config.toml
d_model = 256
n_head = 2
norm_place = "pre"
rope_fraction = 1.0
tie_embeddings = false
init = "trunc"
init_std_up = 0.0296
steps = 2916
Each number is 128 + 24 x the weight over its row's rms, rounded and kept within 0 to 255. Layers, rows and columns count from 0. Numbers have three digits each. The size before them is the row's rms in percent of the matrix's.

# up: layer 5 MLP up, 1024x256, rms 0.101, rows 200-252, columns 0-127
# down: layer 5 MLP down (transposed), 1024x256, rms 0.106, rows 200-251, columns 0-127
up200 092:111134146134156115169131083146138109113119125144149108136139089096091151163083088095081126130141096118090145153118169084110108129151090081117149143101108118140126115160087130116107110116124154115105113142184163085145132132098106156141150171147124123137136138156133170122122103173130127121100125129132155153138094155148128111110149100138128105134128143104108137129150126112124129169125
down200 098:113138106167102144134195104126152139118112153165155129140081117113148127123138096154130127126111115075115124070120148136131143104150104148170125142129089167119168127124159154134141140142129099151138134120132131116132139159079118140097131121107139182089123123080107149120109167142122159130152139113128116168133150134108102123119137122084136147124143128113128106121175160087140120103134
up201 100:154130118132168137123101108131162109072142133095130154143131178097124115085078108131095112082147124096116148153150131136122139119155129154115127143174134156142138115131127148173156113127129071140091119116108090160165116125129106105134128127106156133075122131097090144113099148123177139162159173181141132156127113123115114104127120150141156112143174103107109116117100093117154128107134
down201 103:165106150100128093101134139119107159150092099105146127116179125092130151105121119165154132052155127054129112156096103168110096130143156136130105151099182123115140151082132101119153128178104106167114113140122160128110126138142113123138130142124185149159104134147158105126160121126106146160102106130082138144136076139101112151139145119102139121146166126102108134097119116134124142146140
up202 099:136097134114131143116145099131146120102122105171133115134096123157110137151116115121162135120086135140134079112093127133168174163158164125183122116129178113147124141157143109132106129122182104167144149141161120143134107112158120149094103157143114120139165159145115117161117158136083134142126124131144137136124109095133147171109116146124177153120122111096142131109083111144133178134143
down202 100:107126110156131106107092123165117133135140125098094178128121132114135136102110081107128150101185113154120150124123110119130123162156117128129157123110142135120136174104166175125120058118106130187151128117111185133115135095128116122153151129159127128110143109127112103154117152124129083140080114122097131149106166152136156133139143120154138086114103134147149146101123073125151151119120
up203 108:062120105146114128133121113094159168084111079169139162159120124141152119130141147121166147110159140118122138135125125099188075147106144153126112146111076139129094181129153137158133118081115176128107119133116139141153080137120154140151155112108105085101136113133163125137125125139130149151099122120152156118134084151128121135135180113105151082160123174134152119131120143103150144103143
down203 103:077149103167166104104121131118070107151154140130138112145084105152139128119148125169100098107109143120125109123115137121157117146120131122140112116137167068186135148125141145140168115110097128098085155104071149172138117114140140119098110128124117141126145122119098157152142177171130156092094132107145137135167124129101107110139156127137112133121120129150084116084158106121172096099168
up204 102:122123126098144124150117130120144104159102188121133116165134135166078106156098165090129133125119137160099099148121114122146146129144117108149162128096096109113158127109100108114124124134105131139086124112152120140100159144076101141117150171127100147100122102141106151138068154162105131143133128140161093130169106139185079102114160153120141165125170157091158155108142122133111122094142
down204 099:119153187115141143137177127108160123087153151086117131117104188120122099162099140125109129153130113119157121158125123135132156070135120104166131130105095134147172127153141109166138109115124117102101137139111133105099137110168130134126121163120102126145127130087159111134089129096122162188158098123105124113115138095131132135112139172139151144160120113124140115120147093115127131126112
up205 092:114153117130143126133124173157093116141097154140107151101137155139116143136140101131095146128149103117127101140163122121117129113135141128154139193100158111132123109146123127128150075127152105122173097100105109089118130102169156109171144161122145140099095123149159089121078154149129109149152078152128114181097115110137168110099106121132167109073114159119123141121116123139146171106115
down205 099:116168141113133138091138110111135158142156110147113120099109127126097067125141156140135156143124127146121121090156102097116121147113117142147143081109120150093127139133099137096120139083157129142126167064138118122152090119114112120119108090134126112105089120184101113143079156173137131155129100114108120140112146108115131113130119116130114136144112104105103107151143076153089105129109
up206 100:091109112116108076105104116149119139140135127166110139111177112127112125148120110141159165097137183124134125133120111134120151122131142132144103156134163114131157114134120127054126144086133182159137110118094160112137145119133164092131125064127142128149134170138110120086125111114134129110110094137122139148134121170161151120153120103134125118113195149085137146099122140133156153127139
down206 101:135150143159142125087133127064177134128140114183121067092126190110132134132154124106117136097142137145122109160133133078153105146143127095147140138156156135120147138131151118095120158143138114134158143114148145126125096105106154176143090117123128162128108108120121158169120086138140157109126098129129119123150143113096116120146100133164151150155185154119091091158139093138147154146104
up207 100:125182131100117121154110127095178071139125168115143135086123127092165101120144142172157156103138107103154101139126150162156163141112114120150145117126112117153135099161113156163107138134100120145155118135112142101155110117100104112116127131131114174111129091128078111135123144133084098146142148167163087133131146108102124119139117137146166101181143143151150177129125156159175124145139
down207 100:142115147168102134169155114131146134145137169136116110112143118116174129104094118137163166148106147111120127076180141105123123091135120123118138134115137111108174124173104113143129135131143147134121153128077168124102140154130136171123112143158186132114114137120112136116134143142119132126170141122133113137130103091159089110150083134174116142141148132092156154142121097163122116127122
up208 106:115110135161085183142107148124167163105128150114117098154126163116120116107150103131092111135102157122117105147103128131144139084157135134120147160162112149109109119136115161137119131139122165092149132146137149092124112149127093172103111139144127104129089115133155134112135145098129105163085194135141129124140146130109143097127162143090113126148147092152141104111126106138153165116122
down208 096:129151118134158111128109124158093109147102132164096144113161156130095130140119129119140112120115143109141117149085128134106125131117115144118107129107179143134120121138136116130135152147118153148091140149125168170108116159133111142110120125173107122132128105130185114172115111128142131132156118147149139159137133163113147110100170142180140107154149137126161106135139133183102155122146
up209 095:110118163141135145141134118089125084153120146084098116126104182154142133124112125077153094102126160112096156135117150107134171176120131140136140158151154153104173107131149144128125140088159114133133082071173151112166133146117137129129161150121184125149108117164147151134149127122123084122161096128180121102101122134113153132133116131140160136164118131163178107118132149090098125086116
down209 097:152093113160163116158150116132144121142134124116180123104088178134094132130127121127115131137123112170112147107105154118080120125125153111148107107145137130126127128186145159122143121144155136111137126137105124132150098132118126104157168111115128121113090143121138142110115139111129120131153119116093137125111100097126135125099142155121126109070161123105160103170088089127127132156139
up210 099:142096162159115108108133143150147121143122146135097126167114183090126144115130082137159112110124121156137174154127127128159135151077124172123130159065113132113131158115140136098155134121118122126110139134161107145107162105154117125133178131126119123137084134117130136077178109120141087096090118121107061124114082125121175178113116132102115114159119133120152139125106107143169111090140
down210 104:179129098116088105122169126106109128114164119123135156171126150157161103146148138139141100130111158107085067101118110121084144166107131155136136107116118126100080093109105124144095113087109155138120099098143134165172128105131124146139135167146106129118102149135096164113129105098143128114122116122098048091136154109134160128169101166114141170093122139142116129124140095136120116107091
up211 114:134133114122158123118055120131096131151127107149103136139112131173128142086144116147111137169130110101163097135165105162142109115038122148112140133155126125158145126163146146117093133109103125163159164169151122147173099148110133113114149124121113108146154106115155094129138130142124126132093162163134135113105114114151185099099112164106165187127123096097163100149128140078068100121116
down211 107:123099116149080132137143143145126145116118106156099138135130130104144169145134108132123124129116131129139098187116127113168104110133113114131139119143149118138131129120147089160109127115111105142087081120120115111163102095125149148113113135145098131118132120143129094134158172089116112133092104116142149140128118074136141131113112146108100159151121123133111132166141156112157101117110
up212 099:146116152171127100115116170165156107116163125123122153133100117170115100144054104147109137124119150141087119075134131129171101117088100132103148175124126161165158115176158128077125096137114144141104130125101132147161125107119130140174103101091106106103122099133097122124132122115112133106117146120086117126137111109171158159136180117132106123181132177128143168140145151074070122122119
down212 090:117137092139139097129127119137101125120143110084119154123115121087134128092129131127130122162189142132120117161122147157134127135147109080175162167106155143107139125179124139140123161136130130134153143151128107151137126123122137056108166190119155150092155163115081117101110143116179114112121120113128073110130122161093139071072130129166144113104104123129129138149134119114128103113160
up213 092:131133162131109107188137120133118106133132183134145139136128133142105108152132119109138111111083131139164088119142129133119104154134152161145068093148144119135110157164151144128134128106156132150139124135098125112153105142117121093130148099116080097143132120130161124141102149127121086129145149125128148144130159115129122163133140117113201150114154129144150121112143122154150143107122
down213 091:152125111087102093140106184122088123122148154108136120081143138134083091119141110082171149112132148155140124132109100151124137105101122107152137169125200142117145141131126140107117142117140149125169133123121137114122126123086155151112157087085185143138143079097149122158105094150155126104115133146103163139095143121132155146131166149111137103136112133107212117126111126135124109139102
up214 093:146109111135126108125142142141091125123089149142131164148121127123141172109063146167118120128108109106103112117136134151099112145101150139123119136141114182175073121148105103099116126142128097120110120130117124099126132128093143096100124130139145127127106166103101164155160124166095138136140106111142166124100146135105191113130101095110159065088107116134146123125154088088097135078109
down214 091:142143166131109107089109116132112097111116137140096162150138125085149149109140174126131119160157143143156094180141105132137110121169156119138110172113147157157173088106129124125153099115124090131156128143124162119119136154185145167107096146112165144158096115097168140111113096130116111122156107158136117111104109156105164172176112129120087134120137148142145116127128113135143157150128
up215 099:148099108142177144126171144126111106155141113122125136130133123071148130126104126120113130149138143131141142180108137122131136119115158135087104138097076137157149136139150117143136101052130073093138120140132107097172127132119154138154109140126135142099143193096144118116143131126128131105112122128145102121148128131082124141100156106151124150185116129112099184117101145174160182111109
down215 102:099098137157132137170093099095141095155148105116079107133133140139123141124122120150103134159093090193110117130115140132141088136105144141107150138148143135156163044117174141120111137063138147129140128140081139121129144116150149141109109120113099146120109144158166157117157090131111100156099112108120129183143191054152146136124120114174124172129151109145117101106109100134123111105099
up216 107:114125081116155164121142145161136104073116111144110141100121144130067137158129087137111162146106109139095129129108105128119107133079163155138089110108129076132083119113154105140135156148110171127099109145127127153111157104114181120116185121113153144075096121146145117159122159114143142120151142147135109152113101172131128157127184079088102106135107136113088138123085125132113126154094
down216 101:116137119121166152115122146110135131133140119145114127128170132140119132100107076102123099107145125162131135118172061145119092135142125128149125100112150107108112141106167130126144180112134134140085154122134158147135148190120135123092121119120136149122122135166112150076110141129089106126113113166145139134105111139129127098137152132133116123116111114132172137123125100118124102142133
up217 104:083110125122116117100146166181100143175127156062101105133143144094104117167114106159160124099102133146098150121166124120135085144097117138080120157140132148130111118136124135121137163132154131132141160137129133120144160199147127132090087081127160105113133157099096141144120107146147150170144105095122114145114074133103128133134135154104107157098162115112108089125142138162146113151117
down217 098:099115129103126139095115166166132119130124141110099109101168141150151105121118112130108129140096125116107124134080134122118178148133128103123111155114119114118124127150165144140126114162120103146094132132160108091131113151145148133154080123121087142140111150115115162079111175114135093139193129120107123124120160136096209129169140148185155123144095137134086141095091173112141131130114
up218 104:101119181100142118142122141111145061128119137102159136118138144144149158125136134135160145141173145110155147109130100130068115160131131091090113129145128125121137096142132134133086122132157117092111113110085181124158161159175076163121122145130117146146098098104182126142152114120131126097115136171135085118108102093139097144155115111105158132112139130063140176152121151135122133107098
down218 105:140112164115125106123123099119160123115152137145125127106132117142114142141149130122136102168115117119114137152098162113117102134155161143106104099141122088119114107180135113113080145182132147145058142128105136099154109126109127108123143081110143127123091111117091151107151153131129123123110135163135099126168159114124154122174106116158174148092105120135047099136139082135126145159140
up219 094:140136115125087142130101120119154100137088163112136152109126104138123142127145131133135166116111116106151132132136137132139112132138147177113135116176173107156171109159126136106173119163108090091154133171129140097154141094143082121148111133154109105104146144102100133152116141143097092113112135176144137092138180159106137147122120129123143081140130113109144111125154130126116125127133
down219 096:157148110127129107109134144131140084114113129108161132123128166129135127140141114124166169136108141120173153108151117082108091126144153070137139121131117102135154107099156127157109095154115137136090120111120130178114166162110135112157123162137124128110117113121104098101112106141128142120153143108148098151168129140097120091168163147113152115095134105112125134116124137173091132128108
up220 092:118140109117123128152168123140128127135107121119095159126138125125100120169131079123145118124102155133172112131180103088147094088109166163123095116126113161090138088169156136158131148150118137098127110164107164152145133118173150124147165127131137168123130146124121099103162143123102071120114172119104106121122165120077093103165130104147156147082138091144154163110119133129158124136097
down220 099:155105091101143155130121124131152107165120127107115133094134139144176173133157142147167157142100109138133152109151108152126145076129131158161141125154111126129120129131130139066149137141144152155123118174145128116108161122114193119127133147089144189162173136123115148143127116180135143124108146133126131118087169123084094099104125112117110134133123108128147101096156164109104124135147
up221 107:159130140132105168148131101130097131157099122128144134127147178115109115118116136095168107107165103122127130142099159151171120075110150104165101108147131131120115114108134132137129132125127103129157116119110082145129116142132115126096142143126106117068137108099124130145152141159140088160148145132133145104157166095108093134132146114132113129146138129133195133097100143138133144160142
down221 103:182117148155128115129152138151105117101126097072113129127101151123136148136140129075155136098145139113145147142124128124122139120122120119141114136145140132066159173135164106120095105130119156144132154110117139130140101074151098125122116160141116150074137104167146119099116126084079137133134112137137120087138140136135131136135066126151131163101098055133135133145118106140113132104095
up222 102:163137110125095132143095120148112166127123131110106110142104128156142121166103139165091148138184184172166083102093136155116131127114123119104107121123123146152125141129160106100136183100119108093154136143146129135125138135166144126102162131110123113134161123142121164182164151174095105140110125102135132101111124165113112083121114160143138096145141130148145120114133117116103148138146
down222 103:140128064135131111103120131190146145128155109159164133150076088114101175147126139134152148109110111116107135140129116160130162127106135105094130140131114154123130091103172093092130133130149167133122147141133117127119110121101143138132119124096163118124130102151125097104119095175126139141152072071113128117173103086130121078132117141116094122187120171151142125144172099104126105138095
up223 121:114116095128121122141091102154125143097124119152161087165145140133061117112101120099149111127139132122164113128118186117154127103108120170133111132142152121116159148151113146060169133113141164092122122114134098176151131124092121131158113092172127132119143133138090126100130134166126130098141133135112130145118150104110128118110120141117069094114160135142136085153104113128121135134141
down223 092:153135128132096113099132120121120119123115104148149149125108156096123163146148153140106129131123131119074105112169113151108140118126117112127153126142096169126124093136106120116137151142081097113114081080116183144089117144136099129147116120150158127107113110116116132158103154084148100097162138091044157108126108154182111143085097130102132111169078111136125168137112105159112148151120
up224 101:073176170115087130113152152148144104112115128117155142161124134147154178132155132163132133126127104138116105160164112140114111150136053104126133173141115089113077146162130154137125155129145139096142134174122129114133129129163109137079158143092154144099107155112128182147136140112067159148126132152152141094116153103130086095122133141134132126131104105149147126149177141134149122141138
down224 095:144173159111104161135147126092140136165111147117124150136137139146101148137127135096148120092164114140144132120160132100142111112151163123110101127131177092096096130159135120180110175100122182118161113125158121138085146146107130135107123082130143129162121118171126141120156130120166118148098162170124132121115151140126085141141203123115102107167134149140118148081159168116152137096145
up225 099:154112150155127130128131085130118107121120125124128102129175094098148119169135139161139131143143111099114149109125102146089132137114097144160080147108116145161098129150127177123072101095151145097158127133139130112114139132146111135134127162161165110142121118157131145082066138112176125126164106121100134110111115122148126114132095061142115132161133148130110124126140159131098132158107
down225 089:161146139145141155182118117128157127125140130133155111130145147140128070140108143122117096142149095101124100131153162167131143119102137135160142120156122101132097117130105116119173084128087107091145154139106139075174123113147160109119145091122089135131147123145112195127156156215145122128125137119103159127140156135062102111134138172144158101118126143116102166113142114129134141107107
up226 106:108102158072109115148124086127134117106173142113139144140112132122133075162090131136147136129142127092099143082106148118090137134119116120161127114121111091144139123115137133081141137133129156098132117151139160073179128126107129172132143137095087133072146128127164110106115132179146106102103106135150077101133137118167133146109165137120110078182140142111168131132153137152149135098114
down226 107:130132139085086113142139113101104148165107106091162151120067102133125098144149091135132127130097149090135165106128122112091145136109099164145149147169124129155124116156113140118116130124120139106132127084160175121091112123120122123144172141130172120103139146121188103144128145122141114103144118103116108111093092167185139126153130118112105128128179119151144066135159171128173144139143
up227 097:091093133118095147138084143117147102067135128113116138119131157112115188134135101132136166126141138139127135145078101125171087094107155093147099103126115165151153134117104108134147167131122096153116153105103099143128168145126109102119132105106146134119121146157098085145118169136128118142075140130152156096147096156164160102147137122083136173143094098111152105145173100138149110104147
down227 099:118103085140136109120093129116168134117115121128122087110076105153099152129092140069098143176120132119157108142085129114123120110097125132102152152130133130131169101092095098115142151142172104153106150116087130182116144115112132121123122083120155112089103158127127115131152139135116096118082098106138157123137099127113110101141139141154144106122099095183127099146072108127102128146097
up228 095:134138148094170166104105157151102124114100164167097116136127077078145148190160113152122089093153127154156137075114144137143119128139149120174100116140110136137106102139161132109128079132139105151129174101131124110149122137128109086146133139087123112118165106152134125128173107128104089163139154124092143123117087142141153102143123111125110131142122118107139120127072155162096120122153
down228 099:161089153121087102124123152136131115113154131069168144109188144114126130152155124105124108132134119167092138126134119115120145104134136125101112105148120125140127101176078121145115115123094093117156138156149140130164116150145125121115137138099142096146146181139109157139095128152098127121120131098166118134111166121125140108134100115140075115159116089136141105136136119182140182145150
up229 103:116121173142147148135166122057140130146137109143140146118117139197125134125141128113117161118108117149156126121144131164121121185132123104134117154164109163109134164129139132128117150114156100163114186115111136104141098121107157135091145092197156098133179116150131094123139078162158126143116134107117077111128156101085118155113160129122096104130160149124112148163147171157105119140122
down229 096:115092128106157142099115102116159086109092168133123065130144108100132112171126097103159123151146152155158119110161153168107130106158108113141127141141099119135143113127130139159123131077131159125159123116144097127135164175120129162132130134099094139074149190106175138146110108156137123097161143134120113153152104143079123121118081134125136114153117134131108129166139146139141103146104
up230 096:108144158115098162124093149163130157117144140139116107111155118146167121160124089128094105100157139152113146109122186154159091104144145143096147163147131116120088131099115135129138096128152128139146120126134136155117164117111160135145128135122138129090164159105120153131110146088146156124093150147094119107119087164110106116080133122130135119122153113168109113088175154132125130113125
down230 101:127151135134157170138106067128087096147098122148163158121180128094118111126106154136118110139113123167122139123162125105115151067124164129131095080071111111096173128145120121097088094120159134152164122119153125137107147121111145140161115159087096110129114134106123121154129130080135112140106132103101116147137129137121107109162059114105131092128062110143143130130091147131114083127123
up231 092:101137125114128114095146150131170107098118130124145120155165161137081142138151114136131149093143105124118126114089174124071120152140113146145089092131133118099113116146114135126118117144136120111145123154130142121147132087150148142111143135128142123114134124126155145125114146137110116071140117151109116144132127130132156138106141151114150157134133178113157114168140173123135137126102
down231 095:127142157127068121153085114156140170091112155111133172162120140124146127097105148139109171140116127105097125098129139122149160182119161105137152130174092116119111124086137156108131154136080139135128125147170137108121107157145124128158089133132139137070108179113146077155097120095131061125171141122170119128100108144109125126118114150126129149160104114156079120132125126132126141115096
up232 096:133099093144112137142142108137125129111110119134115113122144091140134132155138129123173165154120161109150146135140144072144084164116102132139155138124081175133104158135090107149107149140141135111108108119113081145108070144114152105148121113133129104130149124111171132129101162164103101100118175173150136134165076152170119133148111144107138114111148153159091136161139154139105146090135
down232 097:115114129144121100128113105144146079094105095121115098128144166123106122094156143152184092162104069122153117119109147143137105127084124108136145130104131133106199158085115181130109142143159104125111101163091117136149099170121109144120140149084109127099133128133131127108106112125130093148109128120142157137112113115178148106125121130166121096104121143120146144159112139147131041152108
up233 092:123106087110126112150078122107136155138160122152113127107155089191129107135115177132136141141120130149140132122116133095137056151144159151124145125121062115114163164152110139109131137113109124132153065149099130110123104150129105138144124093131136146150154150130100129148078117126134113139151092135114141099163097164103106150152124165150131151139108116126113127088122089140151162162141
down233 098:143086114106136134108162116099160129129139128122130120136105109157121144146106109151111117155154159146121164124135161142095142144127134157135119169094092172101105087110136135110144137111093088129127131098129127147134160153140146180128184137129110152184122193114144143120147135099131140143124132162109108083153145102154140165154156068149107130121142126132124109091164136113099143127123
up234 100:132123122162121149097158117124108125132146152087148149198148125096192172148104141107136144130160140122100139111113144103138076122104155123146181112119109163125141099111145119158113129164091152140115111129108090139097109132107108145145159164125139151129124170151090128139124141114143152129156149146133189120164113136144159131129077175085130158138118103121149160180097114121090097091129
down234 092:131108110131097136142159136172117140144118127135130114107080164132144137094145142101098151114146140126147152129158131099145109153112149162111131116160139164146157132123149193125132139166118140113139120122119091154109138078116101091157111121120115127080183104125129139118119165164117176146137140113121111135142162110110071133086117111121117164149146136124100110111122122104148102122131
up235 072:137106122109119162110102129139109108118108155113119142144119063142095077148131133135117121129147123103138078181146143149110144154135141139158078136127120099122132150149161147105152130127143141111162131084085141095171103149138165083135105083117132137146083102113155137139169140129115143141112131130140153083129160110148139121149135127129107143120138160155078108107099121107164175121149
down235 061:162155147138115106182135112134133132104135128126132143117192195148159161136091117111151148092126114109126126144131161091160109154107152153149143175139136134154120175141144127108089116145099129137169124190156122103106135139130145150106168129135114107117176113117107126130121171142136097125105156116141121172122129153134146129114170139123152093144138147081154138111127147132111118092095
up236 101:142152122160122107129131138163111132151110118113108123093150131162087126129052147108124128139127125149126144102124098171173110106128152106156108098145124134153165146151105140129143118153134148133103137086139085132070113104106184175122120152147090143149105078092115145148115146134098098114139134092116110157141105119122145135182160097128085114095106103115146148162138127175095142118114
down236 103:137129122176128122133143188151123128107142152152101163109124136102118114134132099153125122138103160141124156118144093106165089127126144149097106136180135131137094065111131137094164116109121111127139156111181120100123170128148113118114096111173165068142127135121142107128107092143112158111142091109160148126116093104138129099152103134104155148108149129142178107119136132150147123111133
up237 091:147116137176102124138144120110158123155133130098124126101121109117136147130183119127129128180115163104145166131158148134097083113105118161135100125126123134159119112131152156134140144087158152093110090102118104089119136126152144124154154145156122111113099159124111146128119112131094131152132104125071134109113161174121161163190113155134167141129131127107136093106115154180085089126126
down237 097:095138149156131139158094106115128134155137092095111115097156166164119128133111135131123153099095109165096106121127133106138197107131118125140138128113133111110125155116118154150091098129141112110164129130183168079169145151129129110162094122140136116105121168181135115130126110082160115150139155150138073141103135126145125139189108086141130135154099153159097132123127113152141072102105
up238 100:101145104108116137124158089152098107119150114150134132152189126127152158143124117137103112125094115144127134098141131137101085108122134090123103130123144092073100111137131148113130133109139149139168159097125102085141131149139127122112110094134138146142105177138140098085171121131113114116140135127109140112093166110134147146111137153097131118115177169158160141118122103118118095117143
down238 100:100160135110163118175094115151152119114143131084102164140127112141126150148110131104130125117119147124117149091109157120161138115143092158100123119131131099142135149137120099113082158153146135125148124115103146113114117132106151123151117112151131076158117084117116163131141111135124098149167138156149142178086139118127115143120159101134131119140157139099115127079128137119165127121119
up239 094:110174122115122108137122148118164145118125127115122104107130127129097116107101133117097157131141146097141127142114180112114109113151141146132179127152133126163120157161144173103110156116125142153125156149113086136159153056183136069127154112121145129193149109114117076087118119131116141143138151141041135113091140110143147130115146136094159122089094147148154087116103162117102084127151
down239 096:123105105128162171108104122132120154105138127118098135093070145137127074138123085141103103142114141130074167114143145117140182146089134144136155128136106135150128112089125136148110143153127129093145112119106095085113140136097164150156127144162139106140169156187145110131093118103116100124134113133170119090164101129125132114098121134109148139122123139106143109104133095150093139130122
up240 096:148117118121138128109144143155139150082155125130097147165098143110138133112112132106132150120126131141078110092139168125138098115100109099142162109148159141121087120174160124121117143112106138141113148144139116141129140073132128143134127144098113159157131120121135121111113106146136114181121094111069134151135072103142084093131109151114111105144134109097116098119141111155113153103136
down240 095:145102144126113136168102146134119154100177163119131066095118132126104121143126118121112133131118111145113150141117149124141113107118167103086139132109107149149082116104072134147129098118164103116118139135107142157109124119150092105133153118114116108076147150100124094137107139138131091137114069137106089143135130105105158125077121146083148124133134131133131090090114069106111162120113
up241 100:112139121140099121178106062111113146099135109122125092113132163120121153133136157099152156145168115088120064135103097093134128140082094146137086121165116129154159126146112122097110123129098110110109081146170125124150122146132091152126117113125143116110104140096137114146099145123150095145165110136110142120093147139137170160083116140118146104104155151104136137166084094108123137142175
down241 100:131172163100113089129113099144159115140126141108126105152104150137115123125130116152103147157132148114069164090111128141105108130122108164126101135124099135133117148138176158124118155147075144104140104106077145145111133154131173114142071153099125140095098117115126138123141131155131125153172099074157113123103091095145102131094120125148155155175101113122128111100119139147108135098167
up242 099:124137097142121134157151131150136128141145166069123110086147115095150155159118127130156105113155131135132126143139108131144139159142093158127126123125144129111156086097128113117102161130139154120090099127140136107118108142129128155055132175122117149132166144105124106096136135108099149128125149124109114140132118150134101127125152111171132099126099122137137131120132132148136171100112
down242 101:160159084120122137091170149121070139140145137114154145130141104125161124164129141107131152162128171135143136162102089107107157134141155135145124149118116123120101078169145085139126145087147100090148099118129112097125146110123122123119118114128115116120150123135156110153115111120144076138055144101122053115105140111138134128121092127119076139143123099101130122086142122149160093085170
up243 104:142137171142146146143096149148146124141088149143100134101087098129159077153124151148122146150111103109136109126106121118115123148132121130152132136136124112141105127126111130133148081111159107113125190150150192127128149140137146158129131163133113187075103109106149167124096116150115125143132122137131168161106132126061141147128173193093128097160125108104105174129153143115147126088116
down243 098:139127101140143137152136168117086116102094080126083151115120135141152134147147115136157143171084124120112146143109136074133150143120141143126098131151130170097078143126124101141135128104121139076116138115158129138121109130136152134126095099101100111117171146129140117121132133175111118132123147153116111156101105109144146142094110110109129126162115126091105120143072099091090095080126
up244 108:144130145162131131121145149131106154165127153128117118096106165149179118158081153128088141127128086103137078100130101131146107111098134118143128151143130119142123139078147130092125071099085088107125139126120132157115107113166132156098143063149110093103150130148182123107098110123126134110104122139137094157142100134080124096114148113123074097148144109125121146130140107084125127108096
down244 104:082114129148104077118128112134131139099113154072129114114159142106113146136102117130122123139121118121166126161154116175126170119114136097098092136165115121144147113133087165085107154149119129152125133135136161070151133135089134125105170076117103117147145110104108118147131107110111092106128138168131154132091110104125139166144176128134112127130155124128134141080104117188156132104160
up245 097:159141138114129143136169119171130154065123131110140118146161145150104110140093120148123141158139141067104126140092122154155112126137120142095107163127175093090134118119144136141130126156135089158130082147154149169140102114133145143141131097160093124128131129123157154105088125146118178170122134138131085149136127100193126101156110099123126111111153187147134107110115122128134130121120
down245 100:092122121139109085146106079126159151113143142106133119131109136128124118095085146157138095153150110144123134130127137092106110129109134127089135169135172125158163113129141119093125139127122118156089143131087134145096094083125145141104084136123154134175131152142089102137095115150117106121159121128067108136152101132115150140128105113109138149130124130110129100085109121104130126111171
up246 106:129147116130137098139085126132113111147129163127137133134147133139151148160120110093139147172125121161126152136157121122090131088146078129110136089124142146136118156167160146119113121118112149067093144122101156158122091165092141124118180169142127114136105096086118123198149136148117121135122187128150105136122080149097084157120174127167145168157112130125128142138149217141130148095151
down246 101:124156113105119101147153110086121145098147126115177157153135135155152152113133108167159099164158123143119115117125132123134079147134120134163155110118121173145097138121123106128119153111136144134134157136086145161081090120148091105165104129108094129144161085131100103156124136150147146114125151116126136079142051154101130156115168142185177133145127158148144130132119134157129114122112
up247 093:136107129107136088137153092128151151124108130154170052132089109138137130156178182093109126141174130112090135127139146128159104125078121143094116159113097128130139133104138132147071135084075139173127126196127121132105090141100140127147126126142150147129136156156138164112139173107163137137173111151097110110081136074137142139114132134097153147089141141086115104138146127207122137120116
down247 092:085111092192129139111141125130125186127102101144126179088078126079108158161117150105148123143122113125143158091138092126101083162134152170145144122160166105158100102134115114107156093133160125121149117137104068115133140094123108097115117081158117145151142143166123114122144148151137099157105116112079148151160102139130143110129134117125116110100095110101122119119121145142107115120182
up248 101:120106120161099145133111156097171096077120104110135128125127122124112097136169132179186105121173127152128143093147123096169131108090173157133124142130120124143111130177143116125094112130193151116165135130149121094131149159125118142127118124104128135117144119135150124112121129141181126114151123157101114105174148159064143151128138097104150119127145151137134087109104114115124151136122
down248 103:127150150138081103142114170102142127117125145103191107114142124133129148151161141153189101174130105159107123146142138114181142150081128136130149096136078141149147105137143158106145126085125132132120148159136135127131203151139113152163159144093119105147090116108184113147113099125151181120117152170138078130129116139115135087128108103103116100086127093118119120131127127115111097173126
up249 102:155107123072128112153109154145073146122115165143138137116156114075147176136158116125131101168137144147112116094171127093156111054126099102135142185143122152139122132152128111093107107129143136145165120145117124148143161133088120127154204159151129128135143116113160131131102182097131120113121134113122147118132085109100080168143102168140164133142138087149104111124116078139124126136129
down249 098:084153130168138151102160139115146134144107102149111134148120167143117125082089135132111133128111113143079100139094126092116149172108142135121145098141115118127096066167161096141114123132133139150153128146141075094096093145142159106109074131122088058078111148144131093157159168102148139097121122091113132135171117137110113104119098142133136089110165114108147134126128195130086145133106
up250 102:127099114108153152147168131118117137143098117111170138131129153127155083155133108141166111180147129087138131088109124076138109182125171138149123088187154144141155108083157130104135078112141135133136113138104089111113115142156117100117145112082111147100119129116097126173163134173162107129126134111150121131143134128146129157151129150182138126157182101117173149142097140071143127120118
down250 100:097144172073102148094167145126125125147105122105135138168121129122102107113160149128149128149154132100130140166122132104132095103124123108135120114128121102082160137148129130086155160124126139162104142126128091116083143159162115083146145144083135112135111120136153126084114127109125061075137109154123110146090088132106137135149159100125134098128134117146168113114134138176067143113084
up251 100:144135113125148150146123112135104114099097148144148152137116180119153102168144139134085120149176105113125111117126150176117111132170143132132119115139084159149052100093144178149093164120113157162121103163114119089115141100188165147108158160118081088103151111101099114115144153150093134130131147133112071138106152139129150088133131128148138137135075152099134131133161122128103152124162
down251 106:112163103103120117120130067133128115129158110141131134199109153104115140136167108086103091113148112118134134134128156133123121106152073106128152115119126108103129134111136129120102116109138124117129104118121122107120113144141102131129091123102133128113172092137106082097102106119156189106130115123090046104136130105129145062132109115132109140104125177132134131114078115104104105148151
up252 110:151130167139103127148170166120129081139128117132136140136134105110134129134129110126101102123174139119105137101120145118123106102144149104148078143129137100135122147133116116133143149146136138158123128155169140126095136134095148140121103123114122128086161119110106114154054158100139137142153114084121115128157102132172079087161107109153193128147130156135088143160103126153122086150188